Each number is 500 + 25 x the weight over its row's rms, rounded and kept within 0 to 999. Layers, rows and columns count from 0. Numbers have three digits each. The size before them is the row's rms in percent of the matrix's.

# down: layer 10 MLP down (transposed), 768x192, rms 0.103, rows 604-672, columns 0-95
# up: layer 10 MLP up, 768x192, rms 0.0979, rows 605-673, columns 0-95
down604 099:500462525463498504472510486517520501522483475526548504474508505490540498514452505508474453525452488546480534468469463497528497515535488532559502473516489476487488534494530475540486526509494484482492513508487534506522515481549502472458494512474517473502492530478537477486495487473506500478
up605 098:468487501499503543528487502508510501484533509503505503463498512464514471520528515494543491483500549473528537543492495500459534495514524457503508512521462503504498511519509493541535464494470507511467489469491503525469477479510510499510504502477491539493487474504526527514545482532521480535
down605 093:491538478459487491513473492551515497489468480497496495559513512538545475505508490510509516515458465499517467491530472504548520504516509533529512441517541520442497496499544500480510511496479481489493517526493460512513478511538487533519471479551513473490511527508483509521547483504473452506
up606 101:504520503473464505495461537479469526514493516501490492556493498504513533517527481479502487484517483498492458536511512514541526516514530466465504474484509496484473532490496508519491484557517521539507466543487470484523445543523476540502509498508476483474516472570508474518493527507482486523
down606 113:488470500377488466503504467530480516461523467491478531519512511513538510498505506453544479481457502529492464501476497482516501469494519535532511472488474516482542497511503510521476484504501494472499498520472532454494516527515468518473476518445484527479524522477479465489507480485527485509
up607 102:507502523472548488439496509517465503484485507472468489471520540501502491494530510496483463456489509528511449488517524491500461532510561499459514490502470506451538514504505505541489478492466488514508456505514474523501499476482488447442506464497463481480500527526517504498522525481516479548
down607 097:427506470558449470492474514513473499509473484513479509499465479525525534546518468472498484484532472531489512472469436502485524544483501513511506453502477513462506477449509500487506472504525472458476484472505491457459492465514513518506463530487489536514504524487468491513520468494485500480
up608 101:497505493478481516505477550479476525468493460519446520469537490493489498521456512468492554510485497486516508501491541503458492477518527518489513550480536469507449485479528540497473478545505513465520523502457438524526476479477483466505488508504477499487530506529517487510469541479524507519
down608 096:464504522500491485485520484536529491487518548486517451521501517504516480492521495506487513496524543498504441514545492460533476498497474517465512488491477515482497512496494487490527536501522551488484514501534490515512492498491510462516485499510514524517512531492502503503478470401476516490
up609 102:518472516474546495525494493483478476520519521500482499471506498484479543537535517480497519461550493541517510518474502523503519525435494464489525479494491509483483518516492500497516490502477481535523518508505516532477475450504495502524479484477494479499498505521481512495538512493528580493
down609 106:468485468400511509510481502505529494503445476480532514469489539510521496521489486524485548498489489513468511486519497467492502486513456555514492533499496544506506455435528503507510502502472553454510484482525503498498529493524541472479491472480502514490523506498474469499449501522510470517
up610 102:488490538488517541485463534497504510473525506534530506507504486477522479511455477492516505473512473463465479537477549508538512492512494514485494513470501477485498521539486486517502502544521533496480519471513510525510424461529523530508514495493440498462527451532495471520508492500506537483
down610 094:510540514558463506496487514462498479500505518520499521512471519518527485493476505501493465517499511502532526507546543552492514484534506489481479515495497522495463545493481467537532539511501456527553511485504484487467478501475498467508494464521504531479472519474520529528509462522477520477
up611 111:477493497466533485485475505513495470487526503517485507499494513499450502482482498521498502501524461475490547498486498527510537483534502535533524505505490503521476537470469512496497499512451467529482513494489514495493544494472481542468533496457481560526481500530488468475498481471530554509
down611 116:503502504458535479517478486531508457538515497510509498500495510453508473517485514511494556503495528463484505487525504497435476487500463530532500543466543488521489478531499527495451477509487494463499478494469519448516501526536485522455448509530498487496465525496557535501459457506488484468
up612 099:445509518475520497493497513522522524568501502481479525530549458475440480513553504535520453532465465489474530480465544497509519493512550486536530527534499508464477484533491503562526461463527457496497518485525512505483547505449511533484475530515502533474535474512466502516446516511512503510
down612 103:548496505439486503500511482479499499469504507476493463525483504493509545419483494481520506470522528520492502516504505488532504484462461515515509501479519511515547535484523500484558487510465504516505573469461508513476454528513504510498507499526511451438478512479526486502497533516498492497
up613 095:524549520482486556485520552517475514540491515528526440440498494475523479526532533506501469495507490523518425464518506478537508512505514517494503501505445491504498515518484539505463531480465477533508484488506492481489482478491508449472506450508524478496481498525471471505479523474525496443
down613 094:527495463475484480511472500505465511474498529461521494550487506486508483508491499500470521483495509513488501473480501471518503529459501505528501497532549513460471481485497494504477434491477500516514497531497506477474512517491525515518489520500523421525505544536502527509488486503502494491
up614 094:521472506494558512477479519520502507511487521491476468521461468532512502511478519494481547508514548497474471511472494494487517516486527519524518481530508546555505520540510535474514538482507497499488492479512450488513506481526557468505495519440503484459479459489503518487469501481505499538
down614 092:477504523539485504473481503489494472507493455517498515466506516527497518480519515491513516477499482513529506524535543509482489511472496506502530503475480502499465503493503483526532443517485479489533493485470499457532526455482488482460506536489483480510486493512478467476514540494482509553
up615 097:452514499497500518489463511503459507551468479511483490523499531453494502469477485507482501466513522465504514549506529515485519517469432506522466520489498480488485534526514523482511476507454472490527494524530467463536540541481504464461497527476452561489490457495482514459483500481549498513
down615 093:509473479481543448474505498514498483489472503496489525530485510505507495502505500475524520482500491526492474544457468495535514518524548488496496488489541474521479504461443516505483544490482496441507513495463462494466468453503498504450519506478558476513501521495515497539522509512505475483
up616 099:494511520493550477517485500475473503550511527515512478521503522522533452508494527489582543490493529502506519517508505532536511508471488467471535452552510497474471518498494506502527473485492466572537470488501514458513507538497548498481515461450465502495486517488533542482492540509544477510
down616 090:531505491522544504465482502525527511474445504514515516499510522480519573481513505491511485519515523509522518499483473463484550522492471479494511537486488542531499491494446495466478519457497499487474530494465502498443457547505492527488487514480530515496551499493500508501486458489502476488
up617 112:492515528489486523461508514510481472485503508491531510507549501518483483549511490485517524497502518490462480476482525498479529503485547486476543509505508517527512504525456489521456519473505486512499445508527517536531499509491510467529493504455487457481489470519527516506505539470544518519
down617 105:472510481503489515505523505503501519526478534514504510486576509514485507512504500507513544516470517483511480455539524501519512530501515484514547518522519490499553465518482513518487485536522513484536497493496535533452537493549489493454496496471537499495480479509497518508512504456487495515
up618 103:489519524467501535472503477515502502508472504525509522520492492509458564448519523508549466492533508520470505512480491528491518472495500470479502526521502494484530530456515504486535519456514463498500498464545482496535530506492518502478511497496500521547491500567467484492461522450532486513
down618 102:506516481451525496511483475450539509502525536468514538508513569522472484487487485542544499473474517490502507488498495476527505484470509520498470470497468481472525508491506503524477466506509502489499584472493523509479483532451511503491470540495459473467514542534532524542484528513494551519
up619 100:504531525474541481460507553488509474510481505502485525529519525465451516521494528498526509479545501513480485502546503508501514514492518525496494486511521518533445493509445539520516561510505497538466494478505511493513508480483524493530521531444501483536533498504526505486475498495463529456
down619 105:475519554478491523545520503492487528476451494558535472493463518532550511494489496508469545528519505536481501468515511511497502494467485528527516495519523507533532492467544525483515477509532490468528515490507515549505509482526498475445516504451513474490497537477499483459512549494517520515
up620 094:481548516501502524503495486511466529524497512450477463407491528523488509504475494508456510557504559464525523474482527507482541473459533482523489509515551535481523490474506494514552457539477520488500492486472504463520509504519510461455519483470478529537490495499502550483437556519537495461
down620 089:500447499513498469499474513457444470451466482502498484555505472470467522532511517464479465499561454506446465524500470516521479534510506524515551431494491432530487482503501496491489508509531503492513500528495514519491533510539514531510494505503512454497505507479496515554511488510485486512
up621 101:469535515492487495541464511470456463505503491533505506503540483502462541482462503516502488477530471507516516495483486512549509513502534437505521457527461514536499497441497557486505476521495484517461481499486521526516462492476466466526527484510460503474535544490523484522489520507514510547
down621 089:495552502604507486512514481514508518482483513540508494458461504508513506520527511524453460493543489493495475504524515501486480477538489507509444522489529502520519482506543485519481501526505556494501494527530488495497486499519492512522510473504495483501525499498523510493519480482511443505
up622 096:503475522488515484519493542494509497508500534489435483504491512498504529484492534481524525508493532511443499509488497539529516492475491541493504501557501508456504470512493498510468533515507459483502503456489528484506470439464462498502510525485492479460476525505489499474467552488525523477
down622 098:485502488547498480468512497505501481485510483489531499496540457493472504502470494452447480504495477488503487501528512523465448500525536471473525500503497517556497524537503537495510496549484559518497448499536494514507483512534525503495529495466501551489507474501510501515524480549503526531
up623 109:472462545471540478493534521479514524548553507522519480475520534517505514526455460507560523493526480513508509475489496520488497496497545474557487497534514502464489470486510485508480507525518460519483502461477506518510481468506489495464513486461496503468515538484501508492447537483490505484
down623 107:454507519474482488520466481481489538533541491548475533532499469486485514528495462536523537502533484484507491507508449481463501479504470521512491521501549478490482522548495510527517519497504475521514490520518498496476515536478523474511473533486460503479480555500488487501511496538478527516
up624 104:506490516488460539502535472475492486529495521484488495433518508524525515465475449480516494524507498529457487506519527508526481508518510519497513492468516480517495531467478474516525485528529462484507487483503522520486484518480536514505474466487476461549503465537446537503529501514502506536
down624 102:480480453460512497488445494532460470443498498537485489534486500501511469528511495503484476482502490496484506543473501485519483539545468483537495508494520478533527486500536497473518490526505529499524499520513476530488521453539520515542487493487529480524479493502495463519512510507504498470
up625 093:488501485497530529504468527520494526523515490502511464482516447487477464466503510501506479536499492498513498536496512491526499444515497496527489505472512508476454518510530465522502448490457450506496465539483483483535459543510496558487482511526492568470556494529482464490525518504537470541
down625 094:478493528465501518519528490487532464490499511485479499513477523498492517530497481523507503488489533518512499471519500516533464534496479479466507502504543476533506476518470506488497544548536512525529567472518492555510499516527519493523482548514508426547504522458488463525518495473502523491
up626 101:435505513478532501522468525502457510471490508462490505499486552474499493490526462520503552498481478476542557552501492536545523495502488529531492499485489547520485502446512492496524491473509499505522503479469484454524453510513495473478459478519449521484490498475472470469511510483498523516
down626 095:493504471453508486484485489514504502525489522522548497473495485480526484442502497453499505548502500531532468480463487531474516508514533500497502450560501521505505556523493507528527486479507474534518481469548509483481511499510469513495551488489526515517520512545509524549523485511552496477
up627 099:534514527493491572493483500508488553511498507501454498502512495511509539516524502547531541550496503541451539455499507537474531523482522552490490512495484507516493548505514522483504476483480494518500526475469497520504517514519513466498541478513514525464498512523519469515495463490489457494
down627 097:515521482614497469536534533525483441520536505504550523504475492503515480495517531501496521511444506482502459515525516464475494464497481494483519499501497532474523480470513506523461520503501480485521485498514508466548503499490482490494465521489505509480477492507450552490515529522536493506
up628 089:543501499460536514471498501495494512507512548545484474498498472474550521521479475480537516487480500498510485469500517510536473560530528508452555508511489449433474480513475526481495530509474475508553528509523516539499464465488485507489535543525491504511491515512524450510530489514491516487
down628 087:465517528590492480533503504492502511485546478506520514501479531483482528464497503542462489465527514481497529546480483492512544479492490480475434505490470555517558519456483519527507496468501499483495504481484501477516467478476459447495485480533500492476481469514471498490488445475516480502
up629 101:504510533479527507499524472544509485499518502505487511539531478494552484507518445493521526481493535477457493515466489513489569516508509532503540488509463501493466505471472541540515501546500506484521528494482480507550492514470546488512525553478493540436482478530473496494453476433534511530
down629 092:490484509536476467516490531500517492482459491489500519570488515516541506498514526514507472508495455511527522511521459528498467478535535454484480517460458474515497528514486494509506482493518520519478469520467502481547455496520490485467496511530524488548540461470505482511502510525493523514
up630 107:540500494495507523557531486494496468520510508486476458484506475494471552486480462484534487481506472498502484503499527539440523459495499500514529483517495494479484467502489516463495474493524448477459506503492463478527472492488526529469525530481468522515550473473506542510466470465493538515
down630 105:521525477468504542511556479488463483490483497510500491532453510519489488534471497463504511470489536497495464466507498526477504486508541491531495490472480512439501534512527490465520549471502533492464503550481510497500489511488516539519518496487500472534521544468498489497487496524481544523
up631 096:517520495495501530536483526489485453514473524468507500504509479487480572536531526480521489472474517527529459465486473490546551528532521534535553476511472514503525513502466547493464446511503532458495508503477511552523483507510496539454500573472509513501500493522530497509494524484514529517
down631 089:503451501514516501533483487517498528470483513498543464530512526494506476458506524506501481437507488530516532473493432486456498516510468515532485453452489525534447506505502501527535520514512513542479502476483499491496478515511558496520502476504476516496499476507492488512477486551509478508
up632 096:495500508487530517509509499530521525520518485486498470513534491440497499486525496468500507542522526467473476507510511508513514495500507494463489516523524513470547551519570502524485530541473502509520502504524508512524465528513537496484543548546497487540466490501510491547509493467496502534
down632 094:519451465505503526522487478497557529521518516503538493472514513500544480508468500495509510426482519472518509495487524501471522471530529510492467526517544504520515517489463494530519539508514498547500559467468487496501512499505500539511508503472529522476529528535479527490502526478517525478
up633 108:459494492467511504543463485462495500511468537469533499463539496478489476505497474487520484473545471511516471522494483546491460457463505453482519490484440483498513499500514489570526517518469510557478444510499470519495511495522481483472511496512455519502523523514488505480533533521491525550
down633 121:511481514383470515498478489517494489545500473495526510517541524498519524528508468480517506501484506509516522514509485506532453478485486542472514523518528495513517494466467465495536512510503532455532449493536497484498525508488519512484533450440515515496501511461487498546505514511518476488
up634 101:480527534477476482520496478514468494484456472506489493499478461472463487510469487479543527480501474502489474475513517532527486521488503521523549488533509528508523508494520500484519502503528425521462503483507483527502446532477538528454497487509475493511478495484475454473481467470497502469
down634 103:480527512423498465458502511501538536441463482529530542506476510536477496528489499500509478504533547526515503453514498513516475472463449471516466503518510483490514454471510540513485505548519505492499508476501498518489511453522520490531478533484513541485517511487499454496542486506526532495
up635 098:480526472504476506519493517521491500521561493514504484517505481526471475551547482550500486522497495532526512490471525522498461517443488510470529459524504506534468534515494511489517501536494511520473461490480462460535472518487466432460536551479500506530522535482463465469520491548504497468
down635 089:522494454535541516489518472544489526482506473550489532537507486505520526514489477502547534514510495515467486485486494496473491518561506518491479486490547480541502461492478504483522527491512480513538544536526491489503510462504453551496479510523512510531492534442512509464491466487532508487
up636 099:501508483475532508489498499455523522540530468483499467487482536496517467528515477470516464503554516500501531479525503501488560521506536470503539491551500541453468525503507504507494504497484514555459513453516502495478530519466552465509514512466495456537505480482473524466515502469539530490
down636 103:519485496404497527480504466501477490498485506519494531518487492438481506511506501497502492539532511515519495496515488520529509493510480486517488515525499507474517498427488478473491521514540510478479511479498507484480458532486544490521472511482513496540537488494526497476518512453495477476
up637 098:543529527482500480459511528464491498533490498540536492503489500502495524543515546508545498448489465510459491497520522540470546508514501507467539457504495485495470520483484511540490508503472498519483531485486509526533468459504481493528463519463508480518485471493472500501474532489515543459
down637 097:490473510453497542508524453522538518426514521471542467506491475504514504526519481540470483525529534489504485525548521468500511480553538509495513536534509483490497511525453488466506513536507483528518492542504519524502495466513568509486527514493485438499497497516497465524516511492468439497
up638 105:504500548473559509490464517514498506551512517485496478545504535505486461500492505501489514515515463488465473463497542531502535489516504532528493498501501506443481514510519520509467490496501524565472505473508495474488516437484492497470528541509495503472491508480449479456507524474499529486
down638 102:471512473516510506480494494480506483518484519530536532472525467475483491529483487476511525491495522527502482551454466515442479560474522510539519444492490546493512504496499500501498486495489499493486513470509527520504451543490532470488514522464473534509507527508472462550539518533504469521
up639 099:528527490475539488504507488508480460513535481469474419474538517478512476525512483464543503533511483509535521479506513480511546505527510500526539544513453528441507510465509486528508489452490504475550498506471504479493504468425508481488482500456519524483486496480461487504491499462500525537
down639 089:502435519513463469509514474504479497481518503537544510471508483517497540494491508503479509464498503479529517521470511481471528522519476504469479546522543489529522505487465496494517480537473510528436477490499507481509488530500540520518519497512478493512481479492478474503477507492444509466
up640 095:473512473494473495516506495518531473544547561468521438502463500491470481534522484496496470512491505509484495476475490501498525493511509497509482523506502516495460512490460486524491507526485508538441481505503568461500486484489493484446499563504481530516512480500509511496513471476508547496
down640 089:500455526417506472426499541491536508509451462506526509517549523511494482476481528478491486520497523532543486478507527501472520510500510504508490477482500526500530521479512497532508553489454518515526473476506481487508507481523527541505509535478526521484490484471470543521487502560519477475
up641 099:504503499470530510534493503487483514528476483490504491484502490494539513542506490522442560478494520517492484514507480499463515479495511485518477512530447471442466490513480517470486478508509496501549478504496546484461498488536464458512486480512464504507454494481509519521506487496492468500
down641 112:490527504410491537515486489486485550504515453463526499510494494489513512507488489514502450547465483465507497508473491509527565521451525507480487470452502498489542514547514495522497510436496463494526488534512523534529572505547549498485486497484454487516474479487527473500460488496491504516
up642 093:530517501511517510512462504507456481527536491495505526465495466499480547481535440469533496522497541502497553484489530513474497475501517533491487542528490519449486498495475502496504506479512467510507498464494537513500435483501515527503500557462499480475505452516504520496497520465497550465
down642 085:497498483703509522486491498486519500470511515520492488507527520512473490518505500534471502493497502512520495460519493467514519529512526502497484527499532497494514508491515480515495521504518545488490512532500488524474523481526517528506515504478518457502519478481502530528519499493464496494
up643 102:479516527465520530469498499530525530509491519489470505522506442486529489499486500515463478497495514495514525479499486495512503474438486501515544496540514503502432487493542543502498508531481468480557531530472528526512535542511539488486487516444449496476535459474538486507448518503535532520
down643 112:463466473422500482512482543486548495509487495500493512509485493481536482514514525460490518538493500502520525475529512529476458479502485548471452510492522489478495488484486512493528522514506512525526481524478495488533475482528503481490521520526463501462503511519518572467488506504537497497
up644 099:502514511487496519542494528525500478538534520531433495482490492494521504510527532472528493528516482519501510516452465517521538501512508480511499510488456489511506524508499502482462511508447494524491457433484510490484475500487497505447524506518510462517509491557509444526495526509562502548
down644 101:519500455588471546536549459505476534464512503489526460524489487479468507461480508515523499436513481489492511491495516501536500498501509495512521498494530513474482524548534520504488493510508483459487550523505496537501489492494481498529495505505515471487468525468532477520516501474458500474
up645 087:448500513509455498532462519441569442506451531442523483514492454465497487507512491513522501494528499515481524517480475532458489505515528491505486524508440478505525512495497478485506502517476499518514440497474523483522479506474491490502480477490457502503485505541555487474531519492476490504
down645 079:517485480647513515501510466539456528512486475540466520488506485489497486514480481496490495498515485497503496481507492461492490517488451516503520484483531499468454516471497492465518524481523532455496493545483466522522523498485494498495498548504512479486513490444479547494514506464503485505
up646 098:508454487485478519494510508509491515500504531465520531486546523479496522539486515498506480511501497498499515509461544557481513491502533493450513539527482499491460503470515535465439521489516512518474462512479507523527449541496524510523494500487497552472507504512483483497511473503469500504
down646 102:503502474495518466556519508526485497485530509443495469514509497448507450524470516517486483500524551501504490517500508528531478515499453508528489492477488515494541486535505502568455450511496478510464489514515517432498460508475529551466513527469492504503511492530486460502482509478497520509
up647 094:517475552464521494534499485478499527499497507519497496509471483516469543481480493509502549483526507471493489471528509514517504500475503529515494511472508482530507500540504530517485542528486497527484529466451521496570495490502532439473515512476506482484524542534508490483535520491503513497
down647 126:496541466651489548512480488493509499516548488495503530477522516480492493495539500502530476546485470530520499511503511479485526524528497474493490529488498526469506518478501494519508475496504500472485477530519487483463510521463491543497512507506501534505512482491481505513497491506511505507
up648 096:493524507478511490515491517484516499460481475508514489548474474475479521514487479530530488425499508526515497516527487564499490452517509503482488502513488496537511513543480463484508464461522492551486505526523524461487466528486485515513517483542442474526525477518526450484489501523492508504
down648 101:503498521530479527510510489484459489519512517489473509473501497475495465477482504471509514552479510463463477494507495466500543540494519537521523518531457525504527479486478556532501499495474523456520473492506484482531539517514547495504507501462503498456482480476465504501493508474476510542
up649 096:501530495481523483476462506473477489513488514501455492509427473483510476559505510516499483488538529468455522499503456502498515459534577550474505497523541475468485517483515498505468503473500506509463511502496535460478473493461466513500508502520478519530510456481488535474500495473560493539
down649 090:496504487448514472517467481542517478486536533524512526512445496517467472468546505504494517468468513501498507515556494515503480510523492530479482497486508489490490490454509502461489551444540491521467495504524512513447487533507559518543504508530486512504448448551528472553471495493545494465
up650 106:459481516474530551515468503478498487486507494452491487527552508496488524537505478526505492518495478487511507485545547504510513487502502535510484494546498539485490509495522488553526488494496503536506517521508504490486486505484520448499502481471437478479522542508519509467464526519504528462
down650 102:492488504493499534483510459524477484485534502523513494460540558507494496527516482501511462519495474553504502502491483479495469534528471531469499489484500489520494520510487505511474516477485516525491499481522495452480506520464423500496530488510526534528496504497461515483524455548498503483
up651 105:471480521480481516480481514448472497505509504501498484517495445505485516493503520490497503504454473524499518543473472508512470471527476495515514566493506510496509533481487501476503533549454473501499502532471492500497466510476557491510551497503502554518506507526485508471527499459472514552
down651 102:480489485451520481486555425495510484534480532519487471504486515510467524495452487468488537542482516544468508521519560529491511523502505486510508484533482500489520536535478486511476509521523513472500502542465470472454492492502450472550527496502488510466502503478509539497524500511516486503
up652 096:526483501502520532522539524442496518516495491489507486500472481502496494465507528511527457447503478476486492506468526511499547453515496464528510506488475514497484516548487488512488518477498476471493443495461513553519515524494478500519473479473426492502519502519465506493531494450514511517
down652 087:533475528557485494542462487457534487519527465500469545529489517529501516503511511493470502502476461530514519478512480521495508515499537470509473499489534476508490461477517524525452522501492502486525477543497515475487530501524470528537509511511513494493508515469514532486477541546509530498
up653 105:477528501474509512504505464497487492489499500507489478507538481503484503523522440493517502518461484508507497510455485506515496557449499462489530544519511524494460527515438477495516499541513473535462506467521472531494512476485502481511522481521466531477538501494490527458469510459505485498
down653 100:494504505456434444509482483486543496502549461528498473477492485516476500470511496512498499455495476526554488508521505505475529476470478522520474527523462496543501454494497506465486514488536483511499503503503530483511511460475512520498527511546529500480492512499530506516523469455497462470
up654 101:525526521477508504489498524504502494496482558482473467464512489515496545494487505532513542506504477499492502480483538484481497557472574524488569504499545495484525505517473520553476494501538482535486505484472492495521469439511499539495509519466506525519463484495507466460501555504526484510
down654 103:475509486456538458481457553479514508466531481471527499466479512514559522501479485456483440491507510500520483470468463476507501497443466494453501458516508516522488515489477503471479545471501496504475496447495514497526502512479473542494510460485530464523515482484516537513492474480509518536
up655 096:523522521489531535514482533479505531508501519540512481466498546497509504538481494522495513496515493467522482461512570519537502518494512559489541514502504509474511507554523535535461536502489483450473441540504505525510514519505536482498465524511485459496490536492481510508506519495504502546
down655 112:503496518464519474537519503497483561533491486556493476486491513526497515531487490548516511525549494542486516480545528497504490497495500501501529557503482487500486498495533523508455480462476492473484508518538442495477513500506522516473525553507509474484534475453498493523507490526528533497
up656 102:511468499495492505490471553477536503517473482438504530461471534488517463515530558515482483456509524507469514497485527470505532499549505495455484531496501489553471508518469516482527528504484449495513499462497511503504491497518485458528523504494460515560535509521489483511505540488509511496
down656 096:499502509530459508516528495499499464499505503523498549518504532499509486504498513472484544547525496517481531447474543512485485485453479523543561530509515495493464498459481525528457497493508499470492496535520494511486502486542467501455510495487505493498523514477489504540487484521490490483
up657 106:520496502486492516493475485486453555488513461471492477475456480535477511544520469518454533503524475499519457538525482516506501506494499482436483470519507478508495538496492503490469525546493509508488490486493512490529486509519508530482519472535464499455523505508495527478520534501519510500
down657 107:506496504483500492524566514517520521443492496536485518484516536444460454498481531487472516505504475536505497510498532517510497526499475470513422537506482486497486503540524510501482497539495486465534513532537483494516497502492481559487502445498508505516463497512491519428497465478476463487
up658 106:504496526478541579457522506491492506495495515501497539503521483498507514455490498466519486536525454496474513505520507506503506487516532454500528533495479487537474493514505497535518471502474511495544475494505467486517515456535531505480518500448527525493476510511513539463522519445495529507
down658 099:498484533622488559509515514494517505462462458489476465509467480490514504499505450526493554502498487518482490507505519500523518514482523475517523516469477499481514522473468548474510487546508493511528545511507469518481525488511499526486489471494485481495511505499519493472507495498482499543
up659 097:510507517480525503477518532548473512512525503513526492520481511508488490524501498500496507490531459508468459494446455474501503524527517501476511536509492458484515503512457473515484492483510515479492476488476559469558475505473507526480509530456495546490485537460534560509524493459520491550
down659 107:438493539562511506485480512470493515509531499516486514471520529470465535497526510496485480512475466483499515510553506489492498518521482482477458553498499510465464505503493479505515473508508468546483485509551495461521456481496481516495494488495487484493527521544474508542467474486530530469
up660 104:514470501481501484517489529530447516491510476476517529513533532466506496485516468466505466481502499504495502515491510534525534449516509498480497466510514496472476524506485487547506518475493418494490496494519524484467523528519500506503477515500471490479517519464479479519489490478497579487
down660 097:468526499603529544504511464499516470489493510499458487453527512478511491458469500488489483521492496516492498514503525521500530531491554514471523487504512520551521492512534509540479512514538509500494492509488485524510484527467524489520500488487457511536525487462475577467538476520487497503
up661 107:491477514478467489531505479508480511484527513524538471472538495511486481521497489506514489477485482523524471514468519489470511432471495494448486506503469542490491512534453502476518523506506544505530489494525499497525515556510488467484498535488512472477502475503505501481506465464496557495
down661 102:482487435507497531505508476506550500468476478480451531491522468496529499516496514516518491541467528515430470464498484518515497493547509496502513492495490496500523474498493485516530532487522477519483523506523544537506522459496480462472479477520482520528481497493514494469478506538573500527
up662 105:527522512481503526501525522474505523480469541477468502450503537526552516486522505493468511434515499481492465510428497493548505459469505507500512497506471490520525491498489513485460504492441516513481504441484514475459472519466559495531503491491503498485499527500469516500502522468495522492
down662 105:509518491396508441503492472488510528494487515487477434545490498483475505471472532457488477494523490530487502521514512482495467500528458509491550529474478469512501507523525524459499508512510502483526474547502504497484492498513448477501475492503489525491524451478517498503489491490509500474
up663 106:496491522465524502512512496481507485497520491510460498503484530468435482511530491486529451542469491516523525519497493517485512528483460483478513526470480490478517548494470505517499527532550512504472469470495500488575498522487522490448522455472512502468543499541507487473528503466500534521
down663 112:548495501447510458514514510506501490499477486462485487500487499529508499473513426507477458500505517546484471469447461488500505530495506503493533469517548534494517500489511498512458451487508487488494506497515454522511515485514478479463476498491494525475506478511521516502535500509515512497
up664 099:498514539500509530496459524491467504473509470487468483479492501478460514556535481514463542532533517490495531469461497527517520469525498514509510491514490513520491506468512472535497500532476484493502504530511531497524481469467495479518510512472514538502505499520481540426503486457573510477
down664 089:517499457593522461537510513452526490495492496524498500486498515504500504514501489554488541509494468483490487493497504478518515451428457508529443504486489536494454516531511541526488484501511486491507483511471504522478528546462493432515484483480519461494529485509530488537503521498479481473
up665 092:448473501490480550514560515528527508491476572460561488493488448476469481538509491583502529492538523503510495530498540543508474493517496484454512550493537472503489517538471494463501496532474479523497510486522476556505517518513512541519495531544479504485488452489525528511522526504481445528
down665 090:553563495580523478466447490499513487540503458513460508503508541539514514463523511451489515498470487531457489483516481467496529517499502490534494479493480531477496471470506471507498494472515496466504479504500549466503510480478464474493486508447543516538495520553480493497494490458474505467
up666 097:508488539495531540509497496514495471484461495488464494532499488525505536495483489528516509482487498498529463511510467521448493479487486512504504501480488484464529521514518545485495517530484495528468539484470530497524442527470540539512513521532524477511502518482506532486445490436491528525
down666 088:520489496545486513496515487510543534506478469509538536482498511482506503501493479519519463513451498538501480508467474470518478510481559491516508504489493482495460500514526483495509520525459518467443427504511531479471535509507497509493497501484491525468499494482500546476519480497482528495
up667 100:492471519467479473469470523499513513536502513502522515497469501481491497495523472485518481446470509556489531468534462477498517528490504513513531494560529512513448506536491459516557518481530469531464504504512518541501492497485497479466506526458495467478533469491469489482493496498486536475
down667 092:536497493593493500516508494438525504468481489449483530510504475523503456483515499522489504469502469509496530495534524517478529485470511528486523489485524511461463503463535534514507521503491484531511466553481546506521486494523542473533506470511462503482524502497516492478486535496540496517
up668 103:535478482480533542487543553490434486541488506480523484461499499523538518546520484482501455524506508511503492557494511498509550501510498496489544478508484484455472483488491466566540517508481480517554500469500537502504475493485496460499478530509477535463523506478506520505497473453480531479
down668 102:497500444633492504530481527479480513509539526509485516502538521505508476493453490512467501492470500513475493493482474461490548535509518508516476497516476505476539467510468501493506497527508488509499491483501533494472489484494524540497470512448515503492502507486493492547506522505475490474
up669 101:503521531462514541511499480491483475479537532450494489503491483518479461518438520492473501472493461491460493515495500516518481464506540478530497453530478488520511498518513543505485532455499544500492464483493502478508479511495472529486488515485463492493528504495532490492513546503553515512
down669 104:529513533468493490540499545498477527507493508532537537535517460547525479509489502503451528526474510520548510490501445511440480505501457450513524476501518509506480473475492496516475499433495525514532487506518523500498479497549528546490478483505514497521494533498528532489554497507466530506
up670 107:446472497473484505524483510469447493495525527496491516481542477475441543525494485485508500515472487500459530468491500489533504565474480542484532511514470511491497501467498500459495483513529469518518526501515463505508511478452492531521476527480499471501543470489547481491531538496527523487
down670 104:500518480515503487475547496526475491458523518513489508501484517520501504481510468495548482515467462522482534511491477461495508469515523489521497464502501518520501513488522527515469500517518501487549524533472536517501510527482469531553490464528496505480506468494506489490537537503493521485
up671 098:508492504482520494517464528517533500510489480489528515495463501490445522521513490486539487523544522473506507508490503514547473483516501490491528540505471467511515516442523509475501505442444477518501547516527496466502498493463500477513504510519527515545500507509436474476525546481536531512
down671 103:535511520417512500462506499509506487477499499489538554535473463520512496489487528510533521537488511498510488521512452557501492496448493487489525468437521527484505506492525469483472505507523520514482529509529497561485466443506529495518510479477515505486505523553468490541472518462492498522
up672 104:495543534495504508512500524491502540514536558479523513531545471541495445526511472465533492501523503548541468500527493544517511506507471474500493534512481492488503531508506524533482549503492501508484509494493518497447451472517492512507507545489478452431469509498503467524486513463488487517
down672 096:470467495434498500511548476501500517510458480481461504487517465477488484490525578508511498533517491516544493481463478517492480531486499462482455517511525435486535477494472539471549501505519509499498516467494556509535520497461511488496506543538475513486517509463533514492503481538469542510
up673 102:493560479469462475497504513541526456515531515534512510522499513504514482501486536518459547486538493526524505515492478515532526506532526508486494460483487518487470487485502520528525481514522484529482495450524536450502503523462504502510499531541461495481520520478471519532516557465515512519